Weights of a small GPT-style language model, trained from scratch on English Wikipedia: LayerNorm before each block.
Each number is 128 + 24 x the weight over its row's rms, rounded and kept within 0 to 255. Layers, rows and columns count from 0. Numbers have three digits each. The size before them is the row's rms in percent of the matrix's.

# down: layer 13 MLP down (transposed), 896x224, rms 0.309, rows 542-572, columns 0-223
# up: layer 13 MLP up, 896x224, rms 0.292, rows 543-573, columns 0-223
down542 099:138156185123090103104115188122108152141097108119133126091078131162156111120111155119111137158120150120121114183119123181147094106091124147170177094165132142147089142137129096118137122153119151115107092113112099133151134133090119153135148118103165110129153131144131148097121073139115139149099123129088105130114113142128094153136128108086110110150086148097117152075143132125164114125120151117123133142136139124151119102176130091095130146117148093109158129138102127076146069108098099129121153126151147127089100150114095119144140119121152123167154084125155096109144083105148136104114124126100096148116102164108168130146141143094076121142128122132138160124123151164093147122130
up543 090:146139136125127142112076124126139136083124137127148151093116133095134139162108117133139112106179077152128154107132141137132141160143149149154095111122065150164159151121123165130130123097162107126140130110114089161130185122106168125102118147139111157167137113117158074138110086111159120164153129178108153113148154109162123120139143088138149124166121146123097149135070141107124098118135095107130127115131150140134141108107168139142143128150141142084112116132131130140155159129114131150106152157136096122122128136123145116171118149108119066174090124142129159085156104120106161098098100123128122185163140112109148146170078133146099153133102148128182114155150130124167092127102
down543 093:093124132144108132144121121148154121144097120114142107167134092135094112126140110167171116109108167153134114121195124171125149132177108076134158129140172135127112092123141097105136108090133171132139099111112137107125129164144076091169183110133106138129106100144108163194108139159110110085126154135147127090111118110100121156142123119118092088141166110121146135116122154133092105114104080150107137103149106077143097103137133102121139100141098156117133102087145165128119136128146158125119106152136181136171155111143132112139110092104145169125121141125159151100118144131154114138148170085143137119107145154139073133134128177166136137108118127098126132087135132113114138138135
up544 100:173103151148100116096108144113119079093140121118099126093125121141112129149153132120105114181126128085151140137135113074128135125120137126043118163138157135116121130068164098145066169117168137096115093136151115166112128139138133117138087144145118088083159136126125099122138172121128136111099152141126134135119106147120115121166127107105152113124116146158101156108176115154129152158099150166104150162129138128114181120168119127120140123083147157096161116125126149139082133097100158086137139132119159125123089145147153079146140148127155170141099164109091127125137133147172098119120134144173169112117132119131138143120153113121124154113114094101091118146124162140125143147121
down544 094:099141141134123136136141141138160165165145152113108132100074142139149112158149167119139119082098085159108074103143132124149107145145102125089152121133079109102104147080111169121161131151106138103121146155154103153129128125064145145134134109109154104114077108124169146088117109109107108126141079102127126116147136143134099129102149133173146141158139058101138109170141085148143128100078176112114125114114131097121078131111120110097113087137109161148144118077125142137145096143092135123142133179150098165135160112114117148142131120105103096157140130103089111135124124133131128123163110133137130146134150156135121096156092161114125137116127098134098136153131133149093123132176
up545 100:125139117103135105181145113118109151113137100126170095096122130120140140113109114129122116172151118107167170101140069125119171130102081132129115148113130100154136139139136119091136127184110162151128142159136129091098142103131154138151131096114140127143117116130140110087167122125092132170121132125090119202085159169165102099123110131109143129153100156157136171140144113134134146157087152160112122136175128163157131087095148146162139148182118125180143074095132118137052133152150135151146172120122152138116131145175132139121148141119112138130122134123129114135103119163133154139117118136132130123066134143087166167136142116127097141109115108153147128124152129146158131110119
down545 105:164062134135145115131130115102113141084080151139152114149116115176070115160155087125084121165139167131086118108138181131132113097164141142128149128142115131113133134157152126164134134127117134135114080153132122177143121110161115139158117144150139133111168089157139098167116195128139162138122114130166103158148132142094126117180176138129158150116157160110106112109133116128116129118161086091118131104155103121109114158136112092108182123142140131136141119090125127094125144099155127099116127121141127152122152135133080119088099135091158150109110124120166131109140102144133073095134186114128129141127123154140061123132116131109116108144158095136142119133109118101112153117110
up546 104:121093175100125140157116192143126133112176088128128147112099138122134124117117114194060101107126093088152124128094134119115123187111118134116123100100076119114143128117114098097133102151085096135106145125127127114120113106171156105108136083152115132102147130130110117121135139124141163124113148073112103115140095150141177165102123129133144147088154132157162118098137098135133133141115117112137105143124123105154100148097102125081146101107170078141119138117145146176132118150166158161121109111115144157125140148161102110096115177094143141113126183114096148131158145148171115145106130116171169113155143149102125130135111144092105149157109144150118129159117140133153117129105
down546 091:114152147123119113140106115141080161108118127142169118145140112168114116131143144120135148161146145096113145113130135140119082103111121108145144149163119102078118122084163143116101124149075160106128090166133167101158113169090144138155141157130096114137133128123164116134179131115161121157093120107161130129117118086134141121147117166145127099139175110125136120102139130138149102144099164151109125140156134142132163196101103120155102134161119116128089109145117091096080153121130160133120163121123124125081063126109124101126136197141119128141162140134147151166137120146149094085149086143119080143135117128117126127158133157151158129170170133112130165115142135132180103099143
up547 099:080124121109066153142160114114097146154152092131106145122151111115160131127107146117110136098142142149164115121132113154102146159186106130102139118160140115157139091119120130101178135143125130111121160172113133129176118156137142158119125163117160109118123121136159136134171142141097141114125130171132121115125098133167139108122159102175127138123147178095104110148124144119144170168112130127146127109127158143086096139123158148129139119120117157112091118121102121155132136099176130110154098159138152111144122124119164147135103097131133115159063088095158080136083124091095166119142122179117133127133167115118133138101138149074125108087103153147117181092141168146139094107110
down547 099:138149131136133105137147157133111105123092160097134098194097148135162103100141149130139082169150119133107138129156150100110158163100135121157101164116084096089155115150134168108204139147115124135119108108163120093107123121106121143084168100117172148129100109128127117130107135113128112126113108146136128152125138129074103141152135143104158142135177145104096135115082152143121122103121116112090156146104123131122146162110125104101134158154068092077109090158121149134086128162115158139170119154133133106162148129129122173111107122104101120118144108107134189134095127141103112082135114109117120110124103145111108088149117114102121153140084104132164129122138129137133134180136
up548 095:101071102177129144099123125105141099141133107138107129157173102117128147121088122110109122115128173115171144134171135106100125150167094109124118090107084090131104139141114101121117128174120102116150136112110149122112123160171135116144154149131110121140160105108138107097150162128151127143138124115121139142085102120116103123097165125112095136141057129142135125108167125176140152143101154133126131115124144110122159126117132125104140148103081147162173081110119155123146175149092132150120108132117092145099151067116170176142143140133144157133112096156114152112113097127096120125125161135099181094147131143142144114118148141108111159147108205134095116127151160136163126158114
down548 093:149124098098185096103161126172161169115131126156125109142099164092157152137130155140109127164135124166114127091140133122102117139138120120171122131142128138139142104129087135126120110174121117099113126149169133165139113158134133100092104135151144125121107123095090123122093089108157090097134114142108141143171109154095157164158107158134125104135137151139111150102123105080128134119107107139108120127088123137144130137181139144154111126119106106109104090162102178144146156181096080133161127162165107136142130119120127128146106120125137143125152169084120176126104137141150145160161155141140106187118140167072135140093122106114100143133138119135087151147083096097125152107164
up549 100:176134135142111141120177125133120130125168122108148115104096103136117102141136168132133063093135127134129157106124105134130110153127159182114175104106098132146152203088154116115139143156142109153115112120120063111189118114164114164116134156125127147093088128127139129108136114168098135126158118128114170092167122145132155116103134155130118122107148157088140108122136165137084137188188137110121172087104156106114136134113119129124142134123102081110111141122142101151116120115120185139085114124153161150142143086149128124146129166095123138102109156135125161103151120112145129140133145133086108134120122104070101136138107125152158147099167132126142119106141119129124135140093
down549 108:142082122145132097159179115135127153116108133150113111087146136101138124140113116139119103138167155165130138127154081090132146067170101146106121161163126161146156135162150154162116144129163121154104080105181125121133124124115113151118099116162137123120117079106107151104198128087170115105123145122085151164134132098144150127101132145063148147150118070147096129122141124156139124123137145141105139149130094128126080134097141158143126170126160148095153130142104109099093117133147154137102133129136098152163111141133158157122131101124140128119106127112102116094158107148114150179125109139116165122150171127159151124154122117115155137115112134124157092111166134133164129180108
up550 093:115104141128090147108159164113113160129088150117146153099133144117129118143152148131122145129144105138112086103176160135141129116119124169126139131132117144123160069145093145170153160136086098164100140151152139081129141094091128096145092147115089119130118161140111138126144150102110078136102161079156140138137101175084158097154093134106165123139133138102152105112168116095120127150111119135143153126088108135162132100102151116116126116128136109095120123125133102164169151132127159100152174132155106174146146088134151112148116122117140140107163174102076133134120150078094153122146147157103093128154136148140081137079108147093130133141152134126119166136087114140108150131151
down550 088:076132124107163146122145169143171152139177115091092169141140115115116146103103159149120090123101139119109151116090126133116116120113146089138143120128126098131162164110110091111145155142126134115162081113133108167152088105142128117147172122169140174125132127136140113109136062119173128111131105139137109156092100088107047125092087102089078136077069174109090119118137117132132129084133137145141122145179156137135148133137100114099120107152121121179123111127116086101115163144147113155136138123149114125113131158113108101128155142148144141134113123123141128132143144116118157121107110112141173136118103125127098148110117114129132151094121095128147080097109115134138143110167
up551 096:096103099139124150113153135131147118153153168137126156130136106099112133127111142112123116147111091117161159108189126074084166144095126110125151144091184106118099101151140106095112187124149112120112178112124108094085159158123159089105099148147147133151135186157124124111082137091157140126124140125108138127157126155124119110144087135120128118114138131097152119163143112135130145104118164104122110136109190126099177140133100142133132113123125129138169146151114121121144108135123159134153145101107112117091136115103133126068126138148129109106112118154175123158155123111171108114121140094130111081130107139114190160131120093132097146118098105112093099134130069103107135150095
down551 102:127120147160140148127114131119143136114091097094133171132141165133151174067184131143120102110116106132100114121103091162117146113133151131159108128115094135171149159108136103117122074133143094110085156119116115143182121109135143097134160113104148142107096116124089147128103117130132120129144186109131155135097077125104112133135188179152135151117126144123123107123127117121176113123084137089134166125089104132121117110095145144137159126146158130105100118166117090101130138118107082103145098145145098124119125129089087114178128149111166153120138135128137148110145129134118132168124132091153132120180125098162165123104154130126156153130149106124094187101124092138151082138135
up552 102:087150166166113161119116067135098155145120090148074098121143099149135103146154122077136088147135143143123122119103106153148149107143162138145109145114150090094122137139173146089096106161113152097131134097153119143106151136183130093096131142093071144152154077119140138166156137143135111139123105127119134099115131144111145147127120123087098104134101098157128142113117106153146093128107112084177113124132151117128123175139116169153119142136103130132164121150151136138140146154147139091164125102132142143143112124118084109118151110122116099130159136106144071164146100112134126131124101153085146092144132126104110134088108084132113142129155166097121111087160119134151151165169
down552 110:122141134100121132140122133108146159120158153198101180116140135137137137124128123114112147147111160077132109107143117100115115076130115131112142090128121102111134128122149108099140153109115087142146121127136134136119164114142161092077175132125151169142118119103094126133131134118114110163138145149126136148138143136142124098118188119145163151153111127117144098127159133158104076150146131138151144095140136116147136099123106089126149111170167176121122173094163157156130135075154125113133146158135114127143134134166090140074107112111141153143122126163125175077117168120144120111146127101094071130105137118124083132158148122120164135103069089095177149128115105122149169102100
up553 106:147129124138146119120096144150155117127145099091172151109167083132112124121143113105180138135102141146159083120156100139106118123109111137119124095129167107150111134156111182159090141084141143128068129140124116132155121128111097089179118170109136146143137151111141121165063167115119176120119131131124162142144118135100073123163159177156129117099125125128110105133134115172142106124140139111145125153123122109123121093115152157146128147064091138149165151144100132143136105167088111110137128151121090144124116123119139122141132154112170121119102135132111156115156115168146135103099150144135166174135123044153104150101117146147155133127138162137180131156121127107106120115145
down553 097:122104114151133137133176117138135111117171170199128137114138097134124111151155037134116127149131134133104165104158120091159130081133113141131149120112133122156134097187149115091116129110120130153136118092070120119127136132170167144133072128128093126122134176124102118093142110127129158112086157088136081114117114133124134140122149107127120143141134120150144134149117140144127133150149113150151129076138135138119118147146134106108116128101148118102117117112130099121091087114136098089085153106086129146123115112150109089132088133123126131143125129110137107160130154108138101121129150133117125106116086161099139138130156171158044197131134101128114113111144109112156100150080
up554 101:162108124149109153151153134133154080125083150105118163105104145096125063171120128099100092118150099149147105175128081125144138138087125093181122119104149135116093112161106181125119143163123157127116107179137205073143112131139134106105113129125102178160106118136113138142144110131165098120103161112140149108174156145174172148122147116157116148126125142130109121085168117112109113154149112143111113160125155149137130106088097157149127102122115160155147123107131141098144131102146101134133127129128152126123145123145159119122153126124136138115118134139120125105072121110093147139131127146172131093080123165106176092146127112087128159131093142110102132121127139135099114111123
down554 093:098166090125142107143094148126092121117153153171133122101146174153111089100094139108164177165093196133124191106125145133111105135144129127141093106105114108150114121127129132131101130086143111116124080098141094121096128130150130147120112104129134135101158129152115077106130092130143132111147095106168173128139113105076171131110090122123158131149124095104144162159126128151109108174113152144118145118101113118154117129122159115131129125145117109132109084158114119116112123111089122087118120106138173135114126115122138117161120113115065140141133110135168099157138131159093120089126154170135121145142059133134102127157122158179174126094135092136089129128144131133127147103125
up555 099:139133145157149177085166130123119138114129104106091097109171141115146169144156158124111129139140118154133118119140129119103103151087144175083144133153124119101104102124096148177153128153150082139104095110118120106147124112167123121085121111141112102106128148131108116130110082119134128096125143119095122105141110121153120131115145109145130116157156110145128115105156105162158162132108111224166121121074073162121151155130133178122104111120135146097134112071123098081142091106111180079193141094131124121124138164142151140147115129145168152120133113138122134146114108119169100137111128156089133106109153131146147118116108122133111112154117120149158110156137142161120090124127
down555 102:099141110113086102135106103147149101130141115132102093127161121145130138111130146166186125113157145175104085142126136118159181157119093145101124155096049113120124113166139102163139128128140108175122149152123106126132096124114126138101086133148109140091171128123159134127179180087142090077148110098105123096135118125110144113128126112110143148125141128092131140186132098166107132178115130147129121140102141113140141112113123165079173116088144137114122123098146115104133153103086138150134156149133100129144124090138165099138137151150128162122157135158108138124163134134122115141131106119134135097121143118138140118130161117167157084136106110195149093152159096149134149118124
up556 107:123085105129153150140129105121107143164112149135099144122107147149095128118081115158096116138113136151189157136123123089114153118120150092135141130121139141095107133151119143152173111116099117167134124158089128165133136152148110124108101118161100197127125107129130083127168132126135125121111132149131142134142148125146120120180138135124103137130094105118101131091115147161168188148124110177168068150120116136154127156146103128137159163147107116123128159155116093081084097131092153113113119179185147110116096098120126121118139107126127158070129092095147139109175102133107154136105134125151127149125118183116138146117097124152142156139149145145135130093126139111184131137082
down556 116:156104095095111120099153116141118117105160112177125139151130119131114185090114135154092144133129137117133120110125171078122127141128148146138101092130090113150078153126152093170126121111131107101140102148130132158125139135106130131115133106129171116085099094142160103085099091106140098126117132106115081157063084133144144107177146136156141129137179114117105131138156135168097120128112115100128077120111124107149099139165081133162105149118130140135132139128081127104128172159144193129090107138128146144113157134134115131142140110135149103087113107085129125151119121153145105142108110146140115110144143126126118154143082151151155093153102118126148145140109189150074153130158
up557 097:143131119165133104154115125137143131145149162110125080131156104099099134139150088142115155103175110113161077127101112094126100117131178116153067105128099105124100136127131149112153111139145125116143105139125112129164131152206111155091169140123156119122072133144166087132152178096137158099105142147138132118109115111143150150125173137124144168184140135134107072135135114092143152136107117122154118143156153146112153108144105160145177132160108157091156126180103096120115143137116135107128141118146118130088122075116102123136138077117140131121145139098161127129145127113146085117122124082122120143109126128154157094167143117134104134115128163094176156150135139126130140148104
down557 102:114127116152108136122132123087133135124122131115122107102114124171175089109132169133137137120134110106074103106133139134139150131145087118126137138116103125126152164134152103091127168093165119160122124107118127152144101117136088111118105090136162151118146125111109141162122121113141111107171107161141142172129115095087102166154053115113138135095113143120088159137128152145129138107164085128141097123172150114096127117135048064108142117150120153100125156077139122148154127129127133154136105167168078113105119083135129118141114136171147143118157108137103107207126098102138160100111136130113089141089121134092118109153138140129126118139138141159161145092137128137153126108124
up558 106:106144095093120150144138109143149168158128134115158127125157147080149090116107116132112081131098152127120143118135103125117126132108114155133120131111115155120144105105161100162132176131182142106120179125079116143101129150126110125125097106140115085107112150073136149131132122146184131101117116197121101142131106137118145118140145136106109123149142073106152115101116154150106106118093122150131133151088112125105105085174133170120144094094092143158130150128168153119129105153184118118140120085111144133109150114082105148153163153112157119109103134150153142132157149152093126169134181129121128134127084127076106148178133103105152117136133127131119063112115152113121154138138
down558 113:062150106104127135124156114113105140103068121122157136138067132075107121154156105074093125109144142129082090111105155139157142116112133124087098095119128102122130089107096100121130157109090116146161167104133132105121104114090099102148123179174127141175135125159130112126154143122199106150103127116101123165159113111091181135116129142107126139149125160154150121112152126124080101171113141134171166154152144151131104137125136141138146107150108139151117155163102152124173119125103128122111165168100139114130121139141098131136148139158113129078132103145147152139153094134096119113162151129107103177138126144142120165118133125126133134137148123156145108123115154142152096149131
up559 096:133126124152141108107088144136137112162097141087108140140122124114090100111111113131127145149150163137106138129159096134085146160120101118098126130148141151066130119141093141140116128124117122157088133111137122115156137099109168149093126148140081121161146139126124106133143133074189110144125126108109145121139133133115152189106130155147128112173127132104122140145105158139076127133102158132122094076144144193092128120146146129113156123101134111071101112127161101108123136135122130112161136102115152157163111164126136180092077078113155123110090131139139105097125115159119157101122156133141092159134166128130099143136128119100104149159094088132162162155121143142164142178171
down559 091:150112147108107132132138103143143136130128092105117123117147088132126134167177170152108127097118106100098161167110179151195137116115100111183107125092141158129107134157179147084107158132171118159131094094122143144117131128120131143132108111107132128071132138146148157110145121142137096161141146160090116128107083157131144114105110096166148159131134131170105111135159129144125078123121092161146128145146136132129123141093079147093145104148097164110117145137161113133139134135130128143147142180136161118098164123122137140146153138116116174163106153111135119168117076073100112151101108125110140147176140148105129140120109147137110129122177161127092077103121111141135126108141
up560 092:171112119139103154149118146127147103127093152128112134074076135151138151169139143112090132153127091113155150100121123125133143113105127164086145142069151149170117146092166091126115146074123138131090120138121099160120154124136112089101104097139129161122119104101134106129119134133133125160079087113183118151155128139146157136129119146138124121130120133125114140161132102125130160120131139150145117132151112149140126090153118142172111115120166144140136154125146127151164160097123158083158130105151081091122175177142142130124144106079165100146152163134112151134131124123089112115156130146109153128109197122146134126103070125158104109173136093129143126099070103156141115142112
down560 109:098170147118131093125105160123122137098161128127159133179190148133122104064118134166145111135139160134107088151124104160144155186125153123155146144163104135128095089153105120064135096101104120118146123158120173093127135143117123133129148160112146116163133182117120165114082127142106121072137144134107131111131140152108122096123112124084120142148127171107130115105111132130125098105135122098107096095124119121136120145177115157105181162115126157099107103177117121118097140136101148158101097138128150160168093125101114122145075103158130130113121107094120117139171157144161152153132097126116109125153106133126129097145156126122149139106100146124117132162158129110141080112131
up561 093:103084099132159125138196128111135144115124135124157141092135132137151159109133104192105155101116144137148124109132162140086131135169137145115148125146111164131130157119157152152104083155088178154162114122127139118128125116118093153112143124088129133141119148129135140166104174142115119164093124103137122127116145116151113144152168117157109092142094121111114094075146109048144117098106110139103159142116149133117100135144126113132130123119080104113136119133111117128100138099119115175089101138105107127119146135146126113128105131122138127101139143203104092148137129137147128124135168135122102152123130124203173131141153150091144134182179131086138117102095145144091140119108
down561 101:187078123145132086123149098116114138135146135124168155157144135138117113114115101093102121128163127109131151158112085110139132097173113148128102108124132111131153120096190077092129178086093133116121107129139143150120149108079150150162123111163130137153130146146169155166118133106162124114147104104118134116160104141133095118143133131082089188165139099135119140126134119154110120126123123148090168109125097122137190091138154132143126158106141144129093171169150104102110163125116130139115122154138171145162133151170136092127075102150091119107156135110111096110089124132155129135164158114159076131129105119130107122110110102149144129176118114143151132108115114122128116129154
up562 102:118134136093083145161150149123146148125128100085136119128104099134101134104096137131120097144154100089102150153129173161170177140101118105116137143123126103089154115120125142150144157079157134129130140099108137093129134094140106143146165130135149085151105183117136124136129130118144129117068158120164161145121164112097123132123139168132120119144093104187151093137119089109121126120188061144125112142119125129110177131118122149151115099161125131121131178161115124129122137098110150118152112094127158117122144134115142102129126140168140082154096094106116115166122171138168082155128113140128121114104121140133118155130113134094147140123104077149165184132068126148141107110130
down562 103:118131146132116100137161105130121082141126116122075107125145140088103143132107148157177136133140137135100137124141141107098133089152093114156102126090140097118124097135107144119118128108084107135084164122109143121121100157124140099121165118149146172100145119098139115155156199129130107125126143141088112124095109113159116126109089124174139104144114125125081150130109119147133134129128089126170130091142098093171118089102114124107094134153134162178082133076145120154143178103128138115111105111109156104112133124143189134129140128150102164111128176156128118087125132128115109142195115132173157131157135150098129076166118134136145144152123133102170156116139118133162110156113
up563 102:124124110149113137070145124108088163100085108130173123105136163132094125132123116112173127114144143071154098159121131132137163116141114135111106108170115105103151117134112127116104141129146140147099095139081156136101099096102125079159121147147110122119146105109101135120192113113163136160181138145133171106096121127164084142147123147154138161110132110111167148146079155104160129112131137100108135173117179162116111096121145096121124121137123107074168121116131092125163118173118140101147137131146135106114134127122158091144085133090108121136116114123151142110150140131150125145132157082125074140129097108124109178108147107082135140160104155122140112134112171117119146148166
down563 103:144068143108143155101145124110125102105130121115162146157171126128087080172089124118141136162163145147116159152129160144113111132152127158147107138156125120152118142081108138121100147132095156150122152122130134105121122134101101119149136142098101135165126173155133118129130152134121152146091122100142109100072122097130132111102123165137124139130167086165135115179137142124136123136133164117144123124131152137152114084103145103113138153082143113146096113127107100169103108174119177139151146141141138107126141124121114197116118139112070130120133152141128110108196145119100122131111112084138093166127137127157155111122144170123178146096121159171120147140153180091144163102110
up564 103:104116153128118140115148149130147130097078094104153132113166120151150110127115146128106121104125110155105114138096172180104100139135104130117116164133097155145124125159150139109104153147120112144128139124142109134115093131155122090128120209074129082185124135124161088156114103134163124132124096131153101173119103105153123112098136146108100140157115081148129130111086116115156133106122132101118173118170126133145154154116148114139120128127100070131124132153120113173143133103088114147129133102089158135117151134119158136114134133159167130189131103154091140128148116076145128095133155150108110091105123116130156118142177138139169129134123121184141097092138164144086089103123
down564 097:117089142125111116106099146127153163135099122103116133063105120078126144155129135142134128135119130144130122111152129135157114136103126087157141148145094154111115201114155128153180102103121134114110133143125159154118153151080107109161161192112174149135113136155144129151112124111120151107131122168101135121122093180104147113157105149161166111122131117114136142123161100143123128121109083146132149150148118183161107178161110151115149111099151119133086126145094109074156142133116109119163122122100113140113168094063095128120133155113142094123112099123140152131130125132119113103126129103118157124163148132153121140120129099078089131097142177122102124102104162163150171134123
up565 089:177090078114097118120135103158083093112147156175080148117163108120126109114139128113106114129161153107163088120169142103164084144120160155129114100130111143144140120140108132159164169097143158155119091110079091118118114157106112126122134118123138124115122127143113130099130118132105123115131160113112109125135138110112110126100166072157057154089157108140109098169134133183125133142139128162106121086119103158083113132109128163110116117172142160124163132120164122100140128102114160121112102124126119133152117135129124157139088123153087130096105151090155136110121150116147152149164147158116100164148094152159123126111167142150135147146129159094141128133139107128108154189122
down565 096:158156155154117097113116138138142121138147093104159087140118119123147125109096152112127114147113150110137125138140147137120138136119104136181122173165155182143119095179166090157122132159174147137080137126144156155144131123113168121134132142141148112148120126110133114111168122106144114130171186121136122150176156105145127179119098111129140131118159141067108125114134104094123135160128146132092139163091124104113130116129139135150113189126116101133160173120133155134135132136127109140123138160084127112147166140171105125136114191093124152117105101121072125098122123158115086136092075114112125104135127121140114095130147132118087161114160142125100167154112164154178088122146
up566 091:131100115113141106062130139161147121135151144176120162121145106147109160101113155127095095163095136154128160103115115118115106120156145169094146147130148137109146134098099097146087150147104130144147124088077126126141161099138154087170177135108105140165133121126114151165128111121158165158132147123125098111111142136110167146144145126140151102134133144110129127138111160111133131097134153121137131118134187122157126114100112156084121110099144135161137128115130133136117116105121098158075132169119134141172165150133144098129144156116078135132076136120156089112130161100173084157088118131125132114141086138127112159119126148140162144106095108100091137130116139093090136048144
down566 097:137120128158166131125116134098178083124095100142121100124124129183116125117158111137109123127148114139129160098153102070154164160155088131095128142148099113125123117172129136107133141139115133091110119125132096123136100127125137134139144086117156157127095119124118080123150099156085140152095109096131154133101138134131164128117092174128125100153094169136161099126119111133107113128156090108159096124153145176130151109167129118143123083146136104134120121140178116052143104150153146144119118114123105135145136131166101170137101075147153103130135100126072183166130118111125127103102117117128095164130159142112127127121117102130108125135123076164113127091077110153173136133111
up567 103:119098117116162139092104099113159140166066137141147121137101086140152130137125127148121143099085141116110164134140157122189121067120122150094130124157143142136113161134156100112111145140159115146135156158108085142118135113118115126143158180118146112172082115137160082144121143102156181118143122114177108142145128099121118125127097155134094119107128152100113094133089139139141182153089149110155131118128117122113120132161107123157150155134090116113143151110092100121081121150075128144121133138156108111132166109161144115095131134102096117150177118143130121102115140128112153138169124131140144098187122162118097092114174105122149087150170141116118131134154123161116171128119
down567 092:145142135195109124102116121116154103088094108113107143171168140148115140101128138153118164102110115163158082125082087160084120147101086132155105122116134121137104126066118151069104108132135100150160072158104113138151120136117138095107126126105125107125150151133148132113149101105127162082183131082135111127155131116180103148141149144142110116128132137119108169120108113122149127127104147082100100132109105112142149077137146145112110135070080142119073113115119119149111104112100114130150160142115122098149086123139130116126141097127119091105148106187140117098147093136139112133135094151141133114153124127107128141118120137151097147130156171087144132098132120148103095125132
up568 105:107111162124152122139086136104130124128118120135139125153114132136127125117133139109136135112136106092101140122143116100111119128124128118132081129068082112140123167138094123141159116151100134090152114128117102099158110126145103130152129113126117169086081087132138154138161136105161150126111164111134117142113136135128140122153121115098157136111109127172139120115161152124124150120155142099069118160191121159128131086118131168089162163095107075110150106172133117124135120102165188163150116169135168187159122105148095163188114139136143113130123127140147104146163148106161130141101176087102135193148139143116116120130123099113126119102095111100157100120147178132123125107150
down568 107:103137108139112109136122096145118128106134138135181159148144102148149121113184100096180130125124078135102111168128109147162085137162096163126132130075124151118132128117116080137155121112142108137147082130100136108107168117111140110129134167163097183105133166131115134161176165175110119157128127118163127165091130145124181124125091151117114176125142106135134146110129161116111149117154107171089132133139075143085185158105145163125137117147136107127158144178130116115152133141159109094121132146152166121117120130121133145173143120130155149132176132120161114155090115107133119136148118143144137157112152113101108139073145106145115147157145136142126121123130117180090132126134
up569 102:111147109111119133158119117099157131159116118105128145121106151118102172099115104152126162136097111115131107124111155114105138129161128137152126124111111101108116169141099140129148106151099088134090159127172085094138129109129085129129148126154127133143116139147152116147153124150164140114132155136152111111111115143141102120133126120143109147113136128149162088160088058099113172103089119146104101162143105161129156114091122159106119118148114116110113168120101143161151138120160114189123122197111161081095067140144147151082108150110127180096128149129164136170098131131096143122098162141136112119153133153165167116108102142138132138106171142133126093135142178171156156109126
down569 101:150143140117150090093089170065097130131138137120148150104123133091113121137096145119123136114142147159126108167144151136167127081091124174139121132145154135149123134101136122090133119130134177130117109118146092118079150157135111177129150079094121052126175084091145088113143168144183142169131152112109121136146167141107166145095107103089140102121094090105159132125151107092124129151140109149125163133143176157150127147152136110169121116139153118142119119143143083144137138114137104115125101148118133101154144123106100149137162133143144150132086135115122146131130170109094158088157119090116115130171106149132138099151137126082100135133118120142137118115161134125126106100155
up570 099:099122118093152138119101124127154090136097104118128105156121111104124166098149104109135115095076138148073134122091135124149135147143080158159139137106096168150108159172115085132094123127113070104133120122106116127149099131140083130086169130146064095136169083090116136138157128108111118143131120086145151124114142155129162155127100124139131126138073126118127095093147095162115148147134055147141159100119134085131101138142179150112156171120105081094118169124152142142155128163132159124119110110127135120133124118112112125153128123119147145126124127140138136108129134161091088141124168176094139099122132126145164121125127112166113173160142118128111093135158120137113148120117
down570 104:114147133133070146143139178128124116119073164087161121096145119134108122105168119161138145081117100108114153119140077122113121127122140150106144130119141153113133162157080142138091115108130119123152141131125127074115116161140148139114132139120148156129114147162132116107123119121136129143102124094123154083144137101127112105163122164138123149147152126122127106075136123103108106137140104174145090112148089105158101148124188146136151134161131145088112172115104097097156105121144123102152158107184092105103127080107175144116161112125093145108155145132124157134142086190128092131183099095126124100124134140179111140111137153146126161149147155130148134104163119150158111154124
up571 104:122140120131131127138137164124124153153129146142103107102143116116114141116110110145118078121107149084101095115138142122131102106123128142126140120129170070103098136139143152125096133102138147115145141131119142124142125129200105133136126166122119156128118155181106139142110146121081144090088122168109128099178142113098131146109142148082145109136142119110128093135125091109166157095085157163103128076136136135111110167155143153132062148111088112076133136111121113149137094118124131172126120120109106154093126165137068126142138170123186144126103101150152136106140164112127154093127127134122091073107089127095132086107145128154129166167126126093089121118134120165116122155145
down571 109:125108091115127178117173124134149086148116137123131139080108140146118150131110107109138148104113095125133170113137151118122113110166096153112120105141137167087133159069122089116140155097151116129192107150136106147131140128154126122132111139095135102146124131125114141102182136108136126124113112145119098116153122082146163125131129122085175153145160138124119165147118100146120153116099153129108082154094117141120160126124112115132164099106163096097109120112145166144187176092157128097136099142131122084096179181100112153112181127111112125098096116115091147153135108108107092142158150107163093085118132130168109119113164124159146139137140091142123138109117131134097120097128
up572 104:061166140112125120102144133127151108103112153124131105135137148131135177123092151155139102116190127101121129131132111135106121104126103114096157097107132128094118111118148120146120145129143112156118158118099126123088110100109140126118085132130126123119067129126123091118115159143110123141117152175137101147095129121145125144129146106166146115181114091156152126117087154140151089138153118129146088159119138160101166160134147163080099134150100146130093110087166166131146111088122108125150136153159157136113134115130135102154098175112146100149141165095184128107164126155149100084116136161160111146079126125135166153130151155146132087132147075162147075134152114128119146115148
down572 104:126141127161134110116108156141137127095110114136121104112114171100150125111108130138097121104142101112146147092147145097173149099141117092132116099104161153099105134105144144160162118131124157114131105124111145138167120124163111133128168148130142127115119093166166135125154157141163083138112093182140141153139123170059155146160121156138110159080172119095095104085149126135142113142160138151082105141128142155150142121176120119194129092120110120167138121102113186120160108130096108149114115134123116123139137132068140099136131149130104135117148133149107148112097105146144138170095139117097097122144169088131098112113097130102105155082117126115082100147107150150158129110106
up573 090:155117078117104144146125141136145148141128162104133138142203163120139072155120151126158134112122158112121090138115112091107160144130114132168117125133115150135139137126137049125107137159136069122106152123125108104109130098166112107150154137120136139098128129083128136134127132184120113098146129124136064110121129127116157125131157144081138120118122097119105138130141140145136121155091066113116130158104125154103089154138113130132113110149135133081147156097084107113121118143143142112153148142147152157143116117126137158126110102109151135130130153080106154102143111132129138120046107145153149114110127133134108092141096151113103088115111165145129202122159142077137160112164